Each number is 128 + 32 x the weight over its row's rms, rounded and kept within 0 to 255. Layers, rows and columns count from 0. Numbers have three digits each. The size before them is the row's rms in percent of the matrix's.

# down: layer 8 MLP down (transposed), 1024x256, rms 0.113, rows 424-450, columns 0-255
# up: layer 8 MLP up, 1024x256, rms 0.116, rows 425-451, columns 0-255
down424 098:158090148163128045138162133142124113120101182130066118145117152205179159090092079142088099096115185161161144154112136178094128133126138141134092163113122111139090131167093172128117095151125162140179113124094152115108148158153198121125144076091161171117111139116111120157126153119142152117176121068080131127113122081129138135183195110080090159194096139110136116120155174072102137131179115137101158111155105128152120135084136119136075086142162134143179099147122151103101151093092121087094103133197091105108081123143158121050111058160117132098152124169145113102160113081163141122150092158156125165156115135101141065191071141143167142106110121136110158180110172110113119107086134115023072133146153128097168107113050093069107153176113134097135063168193158160162121118063125
up425 110:133120114132158119191152153111149163144112106118153158131107154103097147168078119139120114091164108135095142098147107122118155180095134117117081121096153075103187111122168085135192155115114099106124097085140118099110117129101079155069105065111198142041132163078146124112143131113193170190140154119094108145112144155149078117149123145128166162145149170124176190082112149095210145152135132133098211054100122164117133163138140149080129130148092092118129093118123125112147177164155134066128153088109084113162112093152158164172133171115078135151193053185109111126110105148169219088191151077051102113129116168103114143119176131156141116137141135126120134114090157085119101117129110161132157112147163070115141122185128114148090066123113098130074067120132136071145097147175174
down425 116:095081084105139129175108084151145092191137120167078084116157139146147114105158133092108121108094169118134118104124087137127100162115145177198117120131120169164116144083082226084115127169092145114128159115096134137131126133155130211099153159149135125126155107136116107124089087133150172076135131154192094038204098119166126100092111084164105130076199100127122175185119118101100122097134063150159134131164157114148144151103128049095160099140184122162102139119137122133097127086102185142103073079096074133167144153163152158069112112179120168128144119158140143139127095140127093112128114122153140111082099129129117152148113191074148158076087146112177101126076157132123128123083170155106095160074144069065084162136108115148141088149088180092121140101072156166139145122206148
up426 075:081211139161093115113141167123185186126071162117100142150140129120115111107068178114097115165080114137095168123168111149130120136117161096134144106124163113169147077119090147121101132071178108115153196122075163119176081143157096123128136111049129125122112094152154070107127116104081121124117124064120129131148081125108130118162150149143178161120141095085126140107150097118219108115130096195165041165095146125131137099125131136132084105104126080121158155105165143132151086167167090147159079098159126108110142115074129097155121184122129107123124175099152105150153132085174106155081075104134117115100137167227130142106109160207097139115136125130089117081100153125085187162096120112083130136118149095141130052144143141153134160103085157104131140104132077160022157059099079
down426 083:172090158175082084143150146174060113137121103154103097162088127157159084175139163157104133104134084149136131116125164076139137115097112165141124068079129149139110156104120164151159102096154139122146120158115089167107113107112178095100072078101099155158131155089141110166203111086130111125135138127153112115179127132173139095115107166103193162112108152133150158128183193122142170109107115159107186126180139154154064144112095128111136105192124184127085147162082106129139179170085099140131151129143148157115073092088142154108145118100114077183115150070139152110080146179128116068133079108125154065109154079065150127038133094097133052053135121150095112129168172085149112158166146162148086060157071106110120157123143153098132167160067124165174157157129108158133179144117102
up427 108:113118089143145098063172170091157113087162129135186139116160157132181087139170112127111134090140123130082208113154123133099117178107171131131157139061141093162113145092056127159121172188098116143091173120150125136095128098138133129037183149177138140112134134159168125138109149145137141075099096093075055104158153146124090125139121068142204134097180087130142115148105146108146133105110182119129116096128198132152131127159155128080158121098125108154102082075122102144166118126147137147131097178109130130130118146118158072104174097055125166124101168135147105080197143117131131089063156100116122158121155152125103135112171146125162119082083058160122177149130161112105124093130037168157128083117073078106140167208110092157096104160095113080146130185193131160103095137155152
down427 099:129163126136164151093169097076076117134141074130107140099173131159138086142145152101117138170155116140160114145158114224101086098087129105190176184106144133142139083138164055204113089101160114055152177143112159122104163135129175097161103153187183139160172153151131140142140191127159129163056090074093179103069167192099169156077066070142116163162105170130151139176118186134138098110119138108131132085129101089085069127153114148133111092117136127162103133149131156089157105196163107099085177134132143119107092106097148127124124177115144134120135168106119168152124115127188141124118145209147126123122135142161179180140124067124123081179070117102142172158099131139153093150106198137116126107171143124071112078149122141059089138095110120101094136112108125120114120093147129
up428 096:123095128136191135130136077108152084146157152080091133054161098129111061121107175110111093113059149138125102156113114145159108094175117086154130159116224119143173088060115088121084146123148179164144137132176147140178128133079114157137143095105186131117155169097190099157107103116159140072073096147127119154169131095092168123081154126086133168176106133110099173135121170145137125095116143068071151101175169127121155151167178156113151141153144099116114034182145117129126150116115111153121132178172132209089133141158168138132154103152163176087191157147139131097128112100104159150132119089149119079113101095089123154168101084085132155090083207105119113154161126119127181135126124092111111175149147135088173124158118104085082151125085070164086117157103093176088132104079160
down428 082:104136103173163123075146153120190135108118126155153106139107100173124133157126102090151109158061148122153030108176117117132146140085102196124104086096099104073149122065143117094123072102145105097173079119092116118118120140124122099149083125135139147157118164114117053166151117138135144132161080095123103066112142131083131157089082113178101063221081134093089141118113133096130158133147115123130140079124093096165145172145152138161135115138175091139166053152120127129104088069166152116094105133217106087080159187130156150095114106186102122105108214174153131069154191137116099124137137107136162128117124146116101076185092152152098140136092184151113148184156176130141143126131104154154139127105158158126122110139166139164120099143085104040105073090146178131170142125091171
up429 098:138167118120169068091093094173179091117131213127132045146121157111150080050151127209172098136175126155147154102082103109137148138120124161121081158075133078169090137141145102121110094091114163156161158095094097111143176079113101151182112112183132112200150159132046147147133120095095065128131122113112125153135165119125169137202142112157181110066109160107104146139134108129139058163133073153066108115102113150076171141195085113108132156146146111070157154072128127162133122198164122117116107075104176106144096155130140080102162141098181131125096122129112112125124137136149167167117128110134105129088129168126111114161167118056124099097144056100050168135090070094173100140137151117157143115184152126126157141141131117133158121186174116135096111119121105182135135124120138
down429 100:121153131200077140175105130159142189132201112101181105132112088153129099063107132130154197122165175089119127132135146100157182131127130130095140126141076114106147158145152197117160181055188111088125121144135089191134122114114162124116160140160140103118139132120108211099127159125128125130138093152153119126109133067150131184107151150106174145141157203079145113168115078096102133076110160122151142155122157074161145174118068147160060188067139131142152121134154114129092092122072119142130141220090214053135164203102131116136121131184129154180088095142070124148144152153146083134082159097145132117158148147136178141133139128135121172151159091133070160078125101144132168118131164109140227113125130133118128107119139106113112127159108139149138146141116093165174138151136196
up430 097:066149136145156099170128148145120113077095185125157158117123131117170222100078127161153144139114138127105136126127078117108044125121056137132136099138122211106122114168096131097147084160149164119175147154131133163129094158101161154082122192127115118167112161097096148152150145143105120132164070158120150158157142096139155122124099117125090137115174136172082152101112088072111118122129141102011082082072135161095175126099118145073144145067101085149120130133143124118156133188140069157058141122055168134150122129134141096092194119107085153174148149104136106057174055139117110114096137092140106126123070099133148147106179067117150114091100111195134150149158134114116102138161137124180166152086141118168077109146162140161089130091122088094150062106072130125140118075150115
down430 100:157098104123120155126136177177078098166076158123102167124105151124118118146157107142158069117105121107147163097108102134116170160147175128095105150155136150130100124137110093172157134148129135127193094139196051109150158136099123136078128164078129149120133101119111124045125151109101114146128139132209160110082076087150131093135124142125100134213139146102086148094145151171128097095089133120153157115124117146133090097146170152124061170146123203122152142075164203126160162089092087136070129197130126078178130095153105122104066068145138114167142151131128142148096175182090098127045127142115153081087109062127120119138140149081143184156130136072115156126117133099142150158146066162158090148148086184142154107097127120098119138106091125136146021095159140094085050144133094
up431 096:109156148119118160097132166180090079133136092040070069108111119104103082113129150132140116069108144140119148161102158124155111131117158186138139103114116103143186100134100110118138153129155154071116117158115174150169122154167096166064149115090151076135140093100119058121147106148126109115178175115061164183129135110197063118139124117129140110076139077155181091147096145107046143179145138175126161115132115183132105124086128142142124139112089188190068166166057134148130123128166123099126074146142162141136085164114116194132118184140135091142050189095151113152096142094127132115173081140099089153196163179161155136094099159068093144120110112144140147120101190133109141135141144190175103111134152145174178103156135118104122139095130164120076117077107135124068131168144088
down431 107:095064123174197204092094131173156087083192107120106073162068070134131156150099099117133148074143132124165129152113125139085091114134096131132116135162120162160106125190163104132099113165168209152150131126151130105206128137123112150105142113165164106084099136132112155150112109104130143118157129149144117099169119095083112095069105041156150141129061124083122138076103115128103122141108090123141158077106103167157107130133164081152091135124120153114117136110139130117106148110148136157140101120157137128071104198096141165129187120137131136125230113138194102059190144151104086181141143054102142101187114082068154098123193109116111130162106147118116130119122155163119072122120146087133130154135160154091133148095102227108120087128115160139125139080186126130158095100059170
up432 100:073102095140129152169192154096104097146122077122143161080118141140117152120159112128137065139116065107113121129148121150197114155073128067048149133094137186124136192122136094119104142153128107136117139087079096124075165120100184150132118171099117107102125129089095125123100189136143149141111153112169116152166123084107080158134077117135125142141123096082176149135044156147169126051120115137131137171147163103142142133082153146085124128115206112087111194146128101127147145170107108179137153144153126130110106041088138164101095165081127164098096088116093088163124150142186109128074072087105148091141171155178105142143139064190161117138105078131111141138132149194137110106158163090185124118082136180143085152152088135130066113124105101090124060191110124135143152075175160
down432 093:109136157120150094103163138141154158100029145131114122102148092139096093172123079123144115141142114136110121099126107126131083157123159091094153103162161149189166108111132177105185097140090082076119139080163090178137127083121095104054168213155099094155085107172139108115139092139255111175109146156099142108115151152149152081132094090177107134051128139142090107149179069198139117154178140141159081154116115129154136161177139123135124109104101124167173131189169145101117155129081086116084108089169120076117161104109130117133140124159142136163092118133176124157120124076120178167106175126153137143102108121212141108128154140141106073144108072174143133123148066112088145116123136131111111139189156107140189077151146149130148134135136117121113110174131116146156106132212120
up433 099:133120164169192135180098123128059156133188109163144137112112145054119113110170148113166091137129150134085105177064169168089123113175163125142116143155110092119136077171073124098071161123142086166099124124112094116126111126151103115127118089125102138110158132134138157171144059123129114135120143158152187089094158115130097148131144106080127149179111095074088058076133109081126106129058133097137167119189150165115092161128129106173070134099152130134069126131167153139108125177121116169098209134165063155104094052166136091127124110110182157098122150064199056180156136151074117157147112120153128157125184083077167154104107163089110084072104149112093150182126109145114126136145062159151114163119069142158163111132145127117161140190088145122102120154124094133169156146167110
down433 099:130124171109168152085175142132120066100119053164098122138149085177142164189117149145111111092107112117110151173132102122179085113069171099114112119108062129106124084085179081151174141152077137136212139037159122145163148126123151088135128146180159113123125160110104123079054147084152127104178124121113101133124107141085130144168092127140124140151104138179109185127126134150125121135133165174140158105098084129150119142119126181191206100142165160029153155104137148139097174160145151127111114096161131132117143162162119172119048110080169158109150170154165121135138108204148186121145170126176151142165128092143130157169189165154163090130159144158137071104130116180165139157157154153118157153168163090066062089129117120126108079118112096129167146106123101078135136117104170
up434 100:137084144152103116090188122098157075122139134148115100150120130078134163170170117167122105093136175191148176148142101121170127093106169093125130146118148131133168086121115115107170139151145047174124166057099080092177108176195089090074168134169067069104126140127107106177186099174170119158094108141147148158125156093158146108157063155121093115171127133118106060170120156101107152119141109118096056168133092153114068158176150180057137142108090190110148137132097092107130118108130130139112105135133057129136105193133130097099110106180112162139135097156099126148118143155170127159151148099139131149162130165138112089100190096117148096169158129077132106190108072151092098175065064172153150120077171126103082089157091115084114138139170134136083133079092176112136141121126106
down434 102:119074081104125129156141139140091152138061144157157176096151127138106165167146133136140196090080115067096149142103119119091140093174126143125126125077113074104137112096092169088118132130126158157085155180112097183097115116141121093179096112073100216172174048144096151109107145069122123158155140163141145079161165093130088117045134053128153141081151119078126114151134093091105104144110103122043122064138112148120155149145145109093124103141187083075091122148132092148129135171107119182136114153130110140136152158166124108106129099129095082108072179134174165108090160149101126109131119172138117108138081142146172137124162108156110133177171115085151079111130142113144181089127091096126109176093026161079118130041105098153067139146082111156160144126115125111102158089152158
up435 102:157175137166141151149099069150032124142113135113104106096085165135123171140126075184137098106125144102136123053122158107135174102111072136181166114157094121130088072115194106102123105202119131085134191108126104105157139105090117155126109081138094107126145098100133102153112133162090135117084160157128143089129157125153105108066149149070140076105126199071120073154095114154166137077121159167057176152132126136146093113096216187107171101123185154060100105134183173170106144116160118124103160153119097079121083137138085103099197189093092148177116091162103101108120130142113121087099160107127145124092138138113109142060126176127122132161186136092124159163121157138122160175152104124095158073127126120148155157121120179191127129148116128102113162156101130156140131171111055
down435 088:111138005085163122172153098160112095112137065130156149129142136187153121152072138149138114113155122101115116129153147128114161145085168087121127131104137097127137091126110104130178102112128201147124110080182117155175107147156164121095121144157138132169107168090157148118141117163089148123141150065147127151135121131117068116136135141111179195156164157100081124198135124062047119129106126127088083150132095076139127178154125148110131119148092134136113108118145092131088041211154183205147104121092137095100147184104123126126105122116096045107124141154146148124177120117153121178167134086109164093123071095132199110124112107117107124135118145181117083056107155131103099119043097154128164164156144114092067140099175117127184136139144171197133083076126152146145146141146177
up436 107:114136172188124135079090057048175109158122145108125122103136149168116073149146179122109127102055167157080115117116142132103200127111134141132180126110100085119100155116137062082160125155080132068107127168130162091132149090097115125062145186144103143111133225122107106152130095100155124106091127107142124120165073149167148068137058143145169124138067127161153115180112177135189151154129155131105118125073042172129163097110127080121099145099121126055102073127151179148143115133143085119162150139113146165124108150200165142060141097135062144111081132188097136152150149175149169107169087135142112133146102131123124150128100119164068135143177112158142120150095102164162140147113167162086144119094173095098155115112117163138155127153111153157120127163093119146153092154189195
down436 107:132111069113155175129153085148108144104100130190097151143165108120165094187142108188127169123145145073134091172127112109043149139151156152111155098113139097130148146116092125130143062114143149114211176144102150142125083106189091079101092149166125143096118139125063169198149091126115094180131110133138071132083162068101165081067118059137164100132119092105135070144130139147143071147115128101168116101129113125128117099174162094147110086133110140142127162106152091155123167182117171091117116123139152111118160164138211178117109069118076131168091164164106173108089144165124149124117184147188168140083108138133072145121125123093166117154059106149043164103172111088148134137160121120102145126125136108108105112106153158114098174106111079090135173123223069121161113105136139
up437 081:155124057176065145133103120136174157128136136162106094117187154121098165136164117134136116027095100148127100119128160115138101087130160100105124112110139085157101140108140146131125191165228153131055217066085124104159172093159086164155099092135152154134197169212142192134161088144173155170110107158115141143127095129122130173140091190141131123140167113103157102096103152100141077119120056115152211158106098119117144141102131136110150095075152165141096115071119105154095155167095103112083125162138105146106138180120108094098173121114106203124063117078081125132133146108145171095152173105154063133075141115088088113082143126185122111132112138066099150089147157142087101145131153143106124115150166129136067094157125107149126159118141146145134095095120156112136171093127097
down437 086:064160091171130111116151127150144180116112144122094148099135131184169159130124100181077098105167130133084126143112141109119095144123117135112094140130102129130154139139095070164119176097170119192129054126150124125108083099131147071206132111118099170156119097109125156114136134091149131155150153083144134111074137100108147150126119122090149182099126122148147080074077167125105206096078116147145148098159164149108116133122144110148091175139079090182211107186131112188135122120126114144215135138118194143207137109106112126143133133166129129200103126089165130120160110148167150141078111160105168090178136129169141140129189110089136112058121121096164132174090120047143191159085139103134172124156109126041209178141100173095157110080138125106159147164152073139103137166130140
up438 108:135179099159226154146147131144209103149157152110121086142115134112128139107141119123108169068182139108086111114139131117127160071106237130123117102175112079102165135119132075106136057087051101133097151162154155119113096168088167097136125097091114178078118134168169130099114100133111172093040115064131115128130111060149194119193124155143069155092088109143152127121118146142122125100100152134128066085111138122099149140096148166126145116106099131107106133159099148153130147100145114149154113195150111138114103078123114111107122126141177039090111121044114101188130131155110151118097156166162122112108135138134067140123176160135170160160136147196110119138129118118063104163116110179137099096086133183146151138073105130088090129086098166148178167137129131113160078185154121
down438 103:165153097140199134174139097103124115163151129100181192116099087139171123128094114097088171131115135161160127117122170100164116122098142157137091185151173122106112133131087093177129156133119143187130082064112113150133146121151117108094040170133134189127119157161097147147098095107134120154065080100158149103080135137121118113088129128092162153120124159114064133138191110113145116121095080159141091159110121101169081155111118111199164144143126093132083122144133099134152160122175137178138186175145143090082060119192139116059098092090101092137144117080115107145173132098138055152162177113172146043066110131121088067141098163117103162087148117074128145094114057177168177141085142114117109118139163167095082083114106144112134102150162105158086107119152130178097072162080113
up439 098:113178115100053078157094138155178109191148142102154080130105182162121131077074092166157105106139092164152120099101130161145154132069088071111203161140061116067076121110134183190138154134145171104173173153092194130055117146096153141131104150073114058164144132101131144120127119174111070142207166171122138107206152111166126089130139202118124132137101102153133132083097146100182113140118075065103123147099096118125105114161136116108133124155113124067164129131061142154156085163150122144073164104115171081092105126191122108171081064091118117143113114150160184102167159118117133144109139133203138088133135156127121132103111120128113107110150157134124133136141137132175134091113114120090135080105097120076109087143106143127158133103170098166154093104128109120204112095134137
down439 099:076173153140128117104155160151114156137189120119095222088136088120096166132152137082082095173097106092126105183146198113124141178105126154182116069129174139090119127118097104118105087095169084124125116129092135132129108140145131107157132122104049070122106105155133135117148189122145093156144132151121149149148133157110078149130117091089072146153171119090108119113141132142165111200127184115123113149126122098156126066178169109152147059065161104195178108117168097114128122071117173180145157131110103121189133113166184192115128133101187214113172094147100091080144139096137195132157093130135144142176130138080155058086089063108119146117114150147122136100178098161103178132127145183143132036163127120146171112118137148089124107111119090125105097160129089113082137107152105
up440 113:169192095147163137179100136180109146133115130160133169111159133141075122061106127099121132101111095126172099155131120092132096114139107123112136106226135114071166111126113124054136088129117100102122065155137060106148097174161146166132158082128163148123102142119114144082126145147092148174197120184162183174115118064138091128086096134143185134123096148063090127124142148064154089091127114171099109167114162144127176134079171167096177064113074124123124112177161147191118195139160097107139100127112147138174104085116166125126120127124141128170129152136107153127180190118134127175125122083037159135118079154132098170139071187132157126199127111137118130099110159155071157107132136132126104119172120182116189119128176112117123103132192106160117109065089157118084147073131140
down440 107:163105162116176102123145126098155161089133118109154081123121090133149148103095189186140130122156185143132095117155156108110017102107113146144101072111121123170105110152127115105179139097081131110142127100141140114143113115150128126107139129130116098126074100141130164141076140170122098177160119100101152107115152145107125129112104076125145036123089066119104156171148160135160164152117088131133077082171099156148094095102070138154080188149139171115133162094157131139194079136092133088149106130112094155112094125131157167127149138185085100085100073112085203160092126111159128069094136150136184133082162188122098082078122142092071180111148150059091142172163166121129168079135117179157129154157131121148174119118040135059115158103104192059077131126117168112093124125117096
up441 078:114139126151140160065194140149124151133111064112111078131130133107153172120143137099082101143098090164160120148132134148143167150118113126184164148153154114091154124138083136091170097134156139147165177062085041110128095121132151143119135148161138130130109101087125126120155120208142123124134106183181070147090107112172110135158183179083087129141113227125114200149103126111107151118079117159133114118135160111159144171137107128138149126049120096065116172113067128162159155138126116090142171165134154140154141154094075132102093156133190088159070194075112108154156126185191141138133155172189124127103069163195118100123055116066149099113125105170139153189123170131154088098169104108131119159172120135154092114120108182121106152092155134079171120152102077116076112146123091
down441 084:126137118091147134150063098064198131147128145139152181199117114134137139077145127132173112143122139147097133137116114112130128145158179061164166135104127126116170151141121141216149153193131125127136136103118106121133127073090097106156124078117126101166166111137121152127181117066089154140201177144117125150137137098136165105166108146145144089065127163104101128123138119131175117118121088145111160169113111162160115098154137106144146178192158080129171128115207142079145139062141139191098065072190157155128100137131066096149094114055100125157108122126091094117103138059142193093100111184102102160113207139148153050097138108144128122168146157124122113136177100117118137155163109092121147080143158143079164214109127126133067131110121108187103137177104134071109077175098108
up442 101:108160177112110136193113180112129117130158114065143127115151155128081104120109111088119146071125159092098143176089175127146213141078131172159220149109086061106152154136162137101127161177138166152142088155114081150092076096105102164152152134139154117092102193169123151142126143119101092095166185119187085098143166148116137118072108115159173171088118118172119191122102120069115113142166144156096149161157124115101159126156111171121120083142135044140081144174091123145059171177119154155131161121066133134105138150107157161128123067130120130156187131134117143123152149097126137153148098101148125107112106132137120140144074161143091089144151049134125136084087096099096127030115152130113089081107112137122126065225148095152096186092106176153159147148131137129130080125126134
down442 092:096077112147143167146112084116080111144203130128056120127164090097145144181054068119087164092120127136155108095157091106146115152127132066158133109091128147072146106122125152098140180114085166162120100146123144089153133179127151166199178138111052144154186065102096106145132114124183165165139152115099147101110184102088128125148133132075072072103150118090089175210125127174159133134103088145104121101115031163195107124111146168119103143126148142128165107123107104133165158182114124115068068139154189092179097120113101134089164076080088139189099190150067121140177127158105090082126106110134158077132117139128130170110085156182121117128109105061121141119128127091097179147132166104125109117114130124179112129084128167104149103111126119105098126130128107144089134137178150
up443 103:154129157151115185132104129135154097142132129141148175166157056180114097160110090139100145175162129090153104136112113099182095137164167125117147100106103114149021066098132083128091142123073138134197102140159109069142181117138122113110139123105169110151067161095104159148129144142143127094168122104134157189077139183176091096155111106134069142134162145133107116169115078102170096133132095099094127123149118126150154168140135198123106165137130125102107130170112209162131137176123177165136181058101071137096157167105110096180179097068048110120124095132145166172146077189205135141149170106143122107100113163118118140115127092098144108139174118153078133109147129113171130093141160147115107116133118072116149073195154143184093123141139110148091098117156067093091074164086156
down443 105:179163175155119106146079150133101089122114145134188112151142081192156109104126140081091095124105063139102096141117096145178138151132147062116174106145101102118086102081153164217154177076176134129127192158130144112124095104205123138142071129168140111121123140123100110179123138146108101139079151098158084153104124105118124168130099113129077153170132136176188122150124125148146067109130103165171091106161229121156173108143195108132087102175162149172124126125188150093116071095120179115128098148135173134108151134134107164144153053149143136118142150095167152146127151094103164152117137147136123101117153145054135114129111105132059115135088147084160141037052077099188172111109130084102144153106163136180128104090134108117095164152154111166109144149158120202102129092131132
up444 098:119211074159126127102138094139142094144155115166184202146136087129142114109174114115078124176165117130120141145091125154106145086177115139078140154112174118090130094066126142121162195068075119124126187138120082109127191143054159143113123125151154155056142151102184133096097078084168167138100162185156102127116165122104065109139096119167102131114126103154114143126126121097094159142107175130146102155108159098094099114178070085132086077138074134141103129098170126084137124136067108103097133137120125124072127142149155204118158116176111109164084136113104125120082098151172152102122174122135148155068144123174115102176073118138087181140198114096152165091115103095113109209154041118123176098104166124100138075159160161125171125126145123101196123097089088121133122104150142
down444 102:112082157164089115098177123119105141056118158138114084086083153162153192074089100121102130098113116157163133062157119096116194130102134149152099149152113141185121163166127170152141188144101113124098110149118154122083108111096144087125159173134125102163123100165116120103095139108102111058113131111136118169128104064159144126145091141115137178121126122150149153086154109109115118148100088165171110169127103149102111113084111202135147124072061182170135063160086176148171184070116147122161143112113144176149184075058137078203097144136142127150115118100098128160204106143135125093147132111150048157135075132125118099107110121105127173096137125124136112115180083139132097107174112097164109114122128162049157130078159164177108114082115139084103055110070139073123110201128157
up445 106:135113090156136176134110104081097115076147164151086150122141128091089144084062102124116144132101079090143120175158113118102063126136142118123132133145138132087102110103123114123133143098077124092120097114100064110146152093097137138056127084057046106111090130174119113125122121183177126204176169080130116163140049141184109156141127069132096146163100078122119166148157055076098089109087142132126092123184189143116144112148134117104149125141118132177102187189094140096124121201193174115126165121190088130146073096108130143126118084150134129160132133103125144097151110143128109126171127128085104133109118184175101150093093100094131150097168112136081115072099131122118126097162118086108160210154127159164095159164160120113159109166169134124164114228098097113191131147096161
down445 107:150102176134127134191156098164166137137104130166095099153104141173096120105163110111064112178090112164129080101118114154106139088084143125115170109150195168110077149116109081105121129123130080094203132138147087184096092149106141062122082179128165109151088145139072128179135079117144130130092084160106094112135195055076132097089167105137089086072081167146166164071157172133112149167090113125147091108152116120124089099110150098103160089112156147157137175122107134108124129103193136191125119140199087120151108129085152140116168159101121165137156044121101157072171149088114096131164126112144116103147083135124180134119153065140132129148162100118127158198161118123074097134160123044134160141125152148131099096159122120184085169096102155176146131097155132066079157165113144
up446 098:065109158083199161155141101112138076194082144178125109105155198133137142135091123154110121105185145123111047131099137139084115181122129138117115124091124096130166103112100084121096165095101135129134125174112155095151109145088134095119060124111112072144175138100125078106126103159176105122100169069165152235107152130159094134120103134108077115140165146112181121082166102070123165149159161186091131114116062136093109140129128151167165139141102130104077123149074111115112103127094092125152106179200190146150117077085164164107146151057099169104099125141138100111136145127093128140153089101125123108102109118149109135167142084133179089117148125124073115058156138126076099182074198189174046119157155130110076187143147138141138152133118136122114131111143147151081148183125120
down446 101:216111109160075094131153114178147115112104178097109146129120108192152141135107170099101118174148103122141140153169086152113090178122110151136129112136131122091106075125120120150089102119165165074108096143096065144072153059147165143147118133097157121150092137179166132105082125118059128156103117138092086132181150169123131162119109135152114173066142152105160122207055111129088175145146113113164171198202132077149157087145118100152090074147158103159118143106145150116103149109129153103173148158114117071140048115149124159082127143098147095118145142081084130113096057106125119068148124099148143089182125100161134105167163173107106069147091162142131129078143153075167155081145182118096155086128120124115159131103130052083112142110160071188107085113065175115136139124110124
up447 103:109064092165180139093104093124147107166132119203151076136146144108160194079168114154118181163119167146137134186124130126175113168149162126131107025078156146130111072027133124115113135165116063115130103134149103187115112144127096132111105159160152225117165083173099145163122130157096075143156158035104139098081121116133149121119131098154101159125093117106149134087137099142121084103163074108176142118156097177088132142095133126094099115144122132122162152156109149140159088106078112151081113109109127157163115108154116128165137122119118113123050127124147077130218080169172111150129168152136110165158144124140083096090088040106167094144112154149107128133099137131141183100144152119130089159178099144131081096142153127092112126150151103134147174167156128064150094183148083
down447 109:135137126106116103069171125147094182102150128100141161147149076175154040146157129186083111137156131101141167111112130123099092147102168133121139139104127114057145112164073151119164055096156162136148147105165166182182133122175174173161081097092145125123110136166157133128119136141128153119088075091140108201131151126124103181136089114175128097076123118059116129111140079087098139141157113140110082114157146118130128128129126137126166115121124140107222206129183111107139210094091096127188086172188147102103128149148191187099071174122195150152097053138131110141155069130076131100082083125115147097116129157154102128139150131156074064129109146104139100180122061163140135147136123114111110113158170166180122153109158094111090162085089106120139139132128156191145156139149117
up448 116:158108106118142101189105179128122105159150075165099140141062164118069122120090142089089146156173130144107152105168096121085136119204149141104139120181143135147117087161173138094155156127093078097080200093142102152143055106088145147133121163156155141103127085096084113101159105193187148164118179173140176149165066166115105141163147151104173157195143157091104104128129137141128095072079154134016175127083131105160137134150127155098186125139167046155152118153111086091071148148123132072144142097120150108074142110114151145104126105116126122156153125145087134128154049122132179099109122077177149120098118125062110121161156122103161159135139091083109119161109127165128115116102128185085124044122143133099146133129166108082128158135139197140120175065101098132100125113119121
down448 119:171128107073136169180124102131118156088092126096113118137149102142147130125111128109136128083158184109156115079114122122144180145109137148118072128168092137096100139188139171249166078164120162119106129089097116139116095098141149142116130144004104145132132144161164099103077094118045153140173106112210122140139134116132069151103117149193190103100114180194065193137142151128150109121141119096134162206048168118157081049101078159127128186156148131093086128130164156098142158095100142151129135139086152071142096113164091125129123141131109129190117144139123144108164123138103084156155124123132120092066163177102108114129104133092097148168147099143131120129142138080180163131095095133177186141167162104161137113105147115137155096123121091101106113127125108087059134146121099
up449 120:150097125086121108134155104163130070124134126131167116131143153205128146142117054090124116147160155152116135139118126134091081103112162125134081126130086130135090174151097141126203067117136097135099100112152157145114147118140143161161158162046164105091146161106076126053137121085123131065116118124202160095134123184138126135132083103105112003145084098117134093182143177103124138104147143176126124097098162080111133200119120142108059175155104128121133087098101158118109086138094118187177153124155139178211162119132156183165088131167078148125114084128141159118141176120155136105091105120158137113140157118144140154126143108129142097128158135105084191094135165116204148153121115088196119155089186094153178084086140124130172113104192134124169132100102095125180191087122133
down449 130:144133130086124112147143175170110113058157162163135115114180096095075151137113080186121139135155172125133144130097084122131092097067168139106092138129080125136126088135112178074144138086118172109179146158151162148099153148097080136169074120107142143144125113197097129125082177122168125106134151113151133204124100181154061176156123103180133049104064131111139107126130172111149113130110168124130104165104132115117091169085103130115117125107152114136100183133106145093139168072145093144110129201097086216144147131143146150103131171121129157189161089153111127120184130189115145157081174081199157146085115125098097106166121143131119099137201150103091163132127100084113111113136127115123101074103195070140132127154122116095152089094090130099161065153161098028128180105142163
up450 089:099139172131196220116145130138079126124187174168162093150108146099180125121146105106095108161145191090124140080109106152116084151131179125101157116144160175150164136105109115135121149183170154103123144135150162065151169132117128110107145169102094126124094135205123080101125145074128141161140166155092183113136150118126164117114164109118105168149161098162177094123137081091097170131122102084115150144073086111118132140149173180069093134148124089117078129143070136116123146114118164121171098165105132164145116151047139153095137172098127186126097160099082196124064105162157105220104119114093176149181198138111132127133061089114129102115138095137167158098080135146108178088140159086106108050142118144140083150137124142165108143118151058130058127117103113155150101164150182
down450 106:135142088111038117136180146126123109112081176130113140164136066157078128156147134097156119135100109154093091124151123169123130088143151188126128126074135145126104092101139143129118103091093125159135081206163067097088110183147071115074120113122123157107114131090161162213095181144160146123074133129132124066123149181112144114144163101160085119097130097078141141107063137168165171188146150129142152135184147172118113180134083119093135077146103155100192177144144112179137067144147126169137191115158090089122139167103156115096129157150103101112204205134143116189134154130104132147123090193171076096075163111124104156073149114156126138114172123174120129197157104142152171128083082131160055152129164096098120075138150101138108121106129140106121123123151161127121079075095139
up451 084:102200184100121105149105176153143075107143139101188116178144148150065131103113144092103038102175106181133105162104181117139180140058113136141116156086108109135171184215110092117059130163140184116163162143136128146135132104118116137150150121100082156168095182139140171153113057074151137064134106178157193108127155120125147062126145135131142118054130141116180130118080115110110105126111146134181112164103119119105149123082099144166114113092116100103121116081126138165110166119114100131166103163129133151132120122156179123146152184123149142105098128141127106144165116097157122105176099140182107111073121111132163154122128113111137110104114135055147158065178099114134176134137169067143176127152125174130089168161150153153123156131169195097139090208055174092075140121092093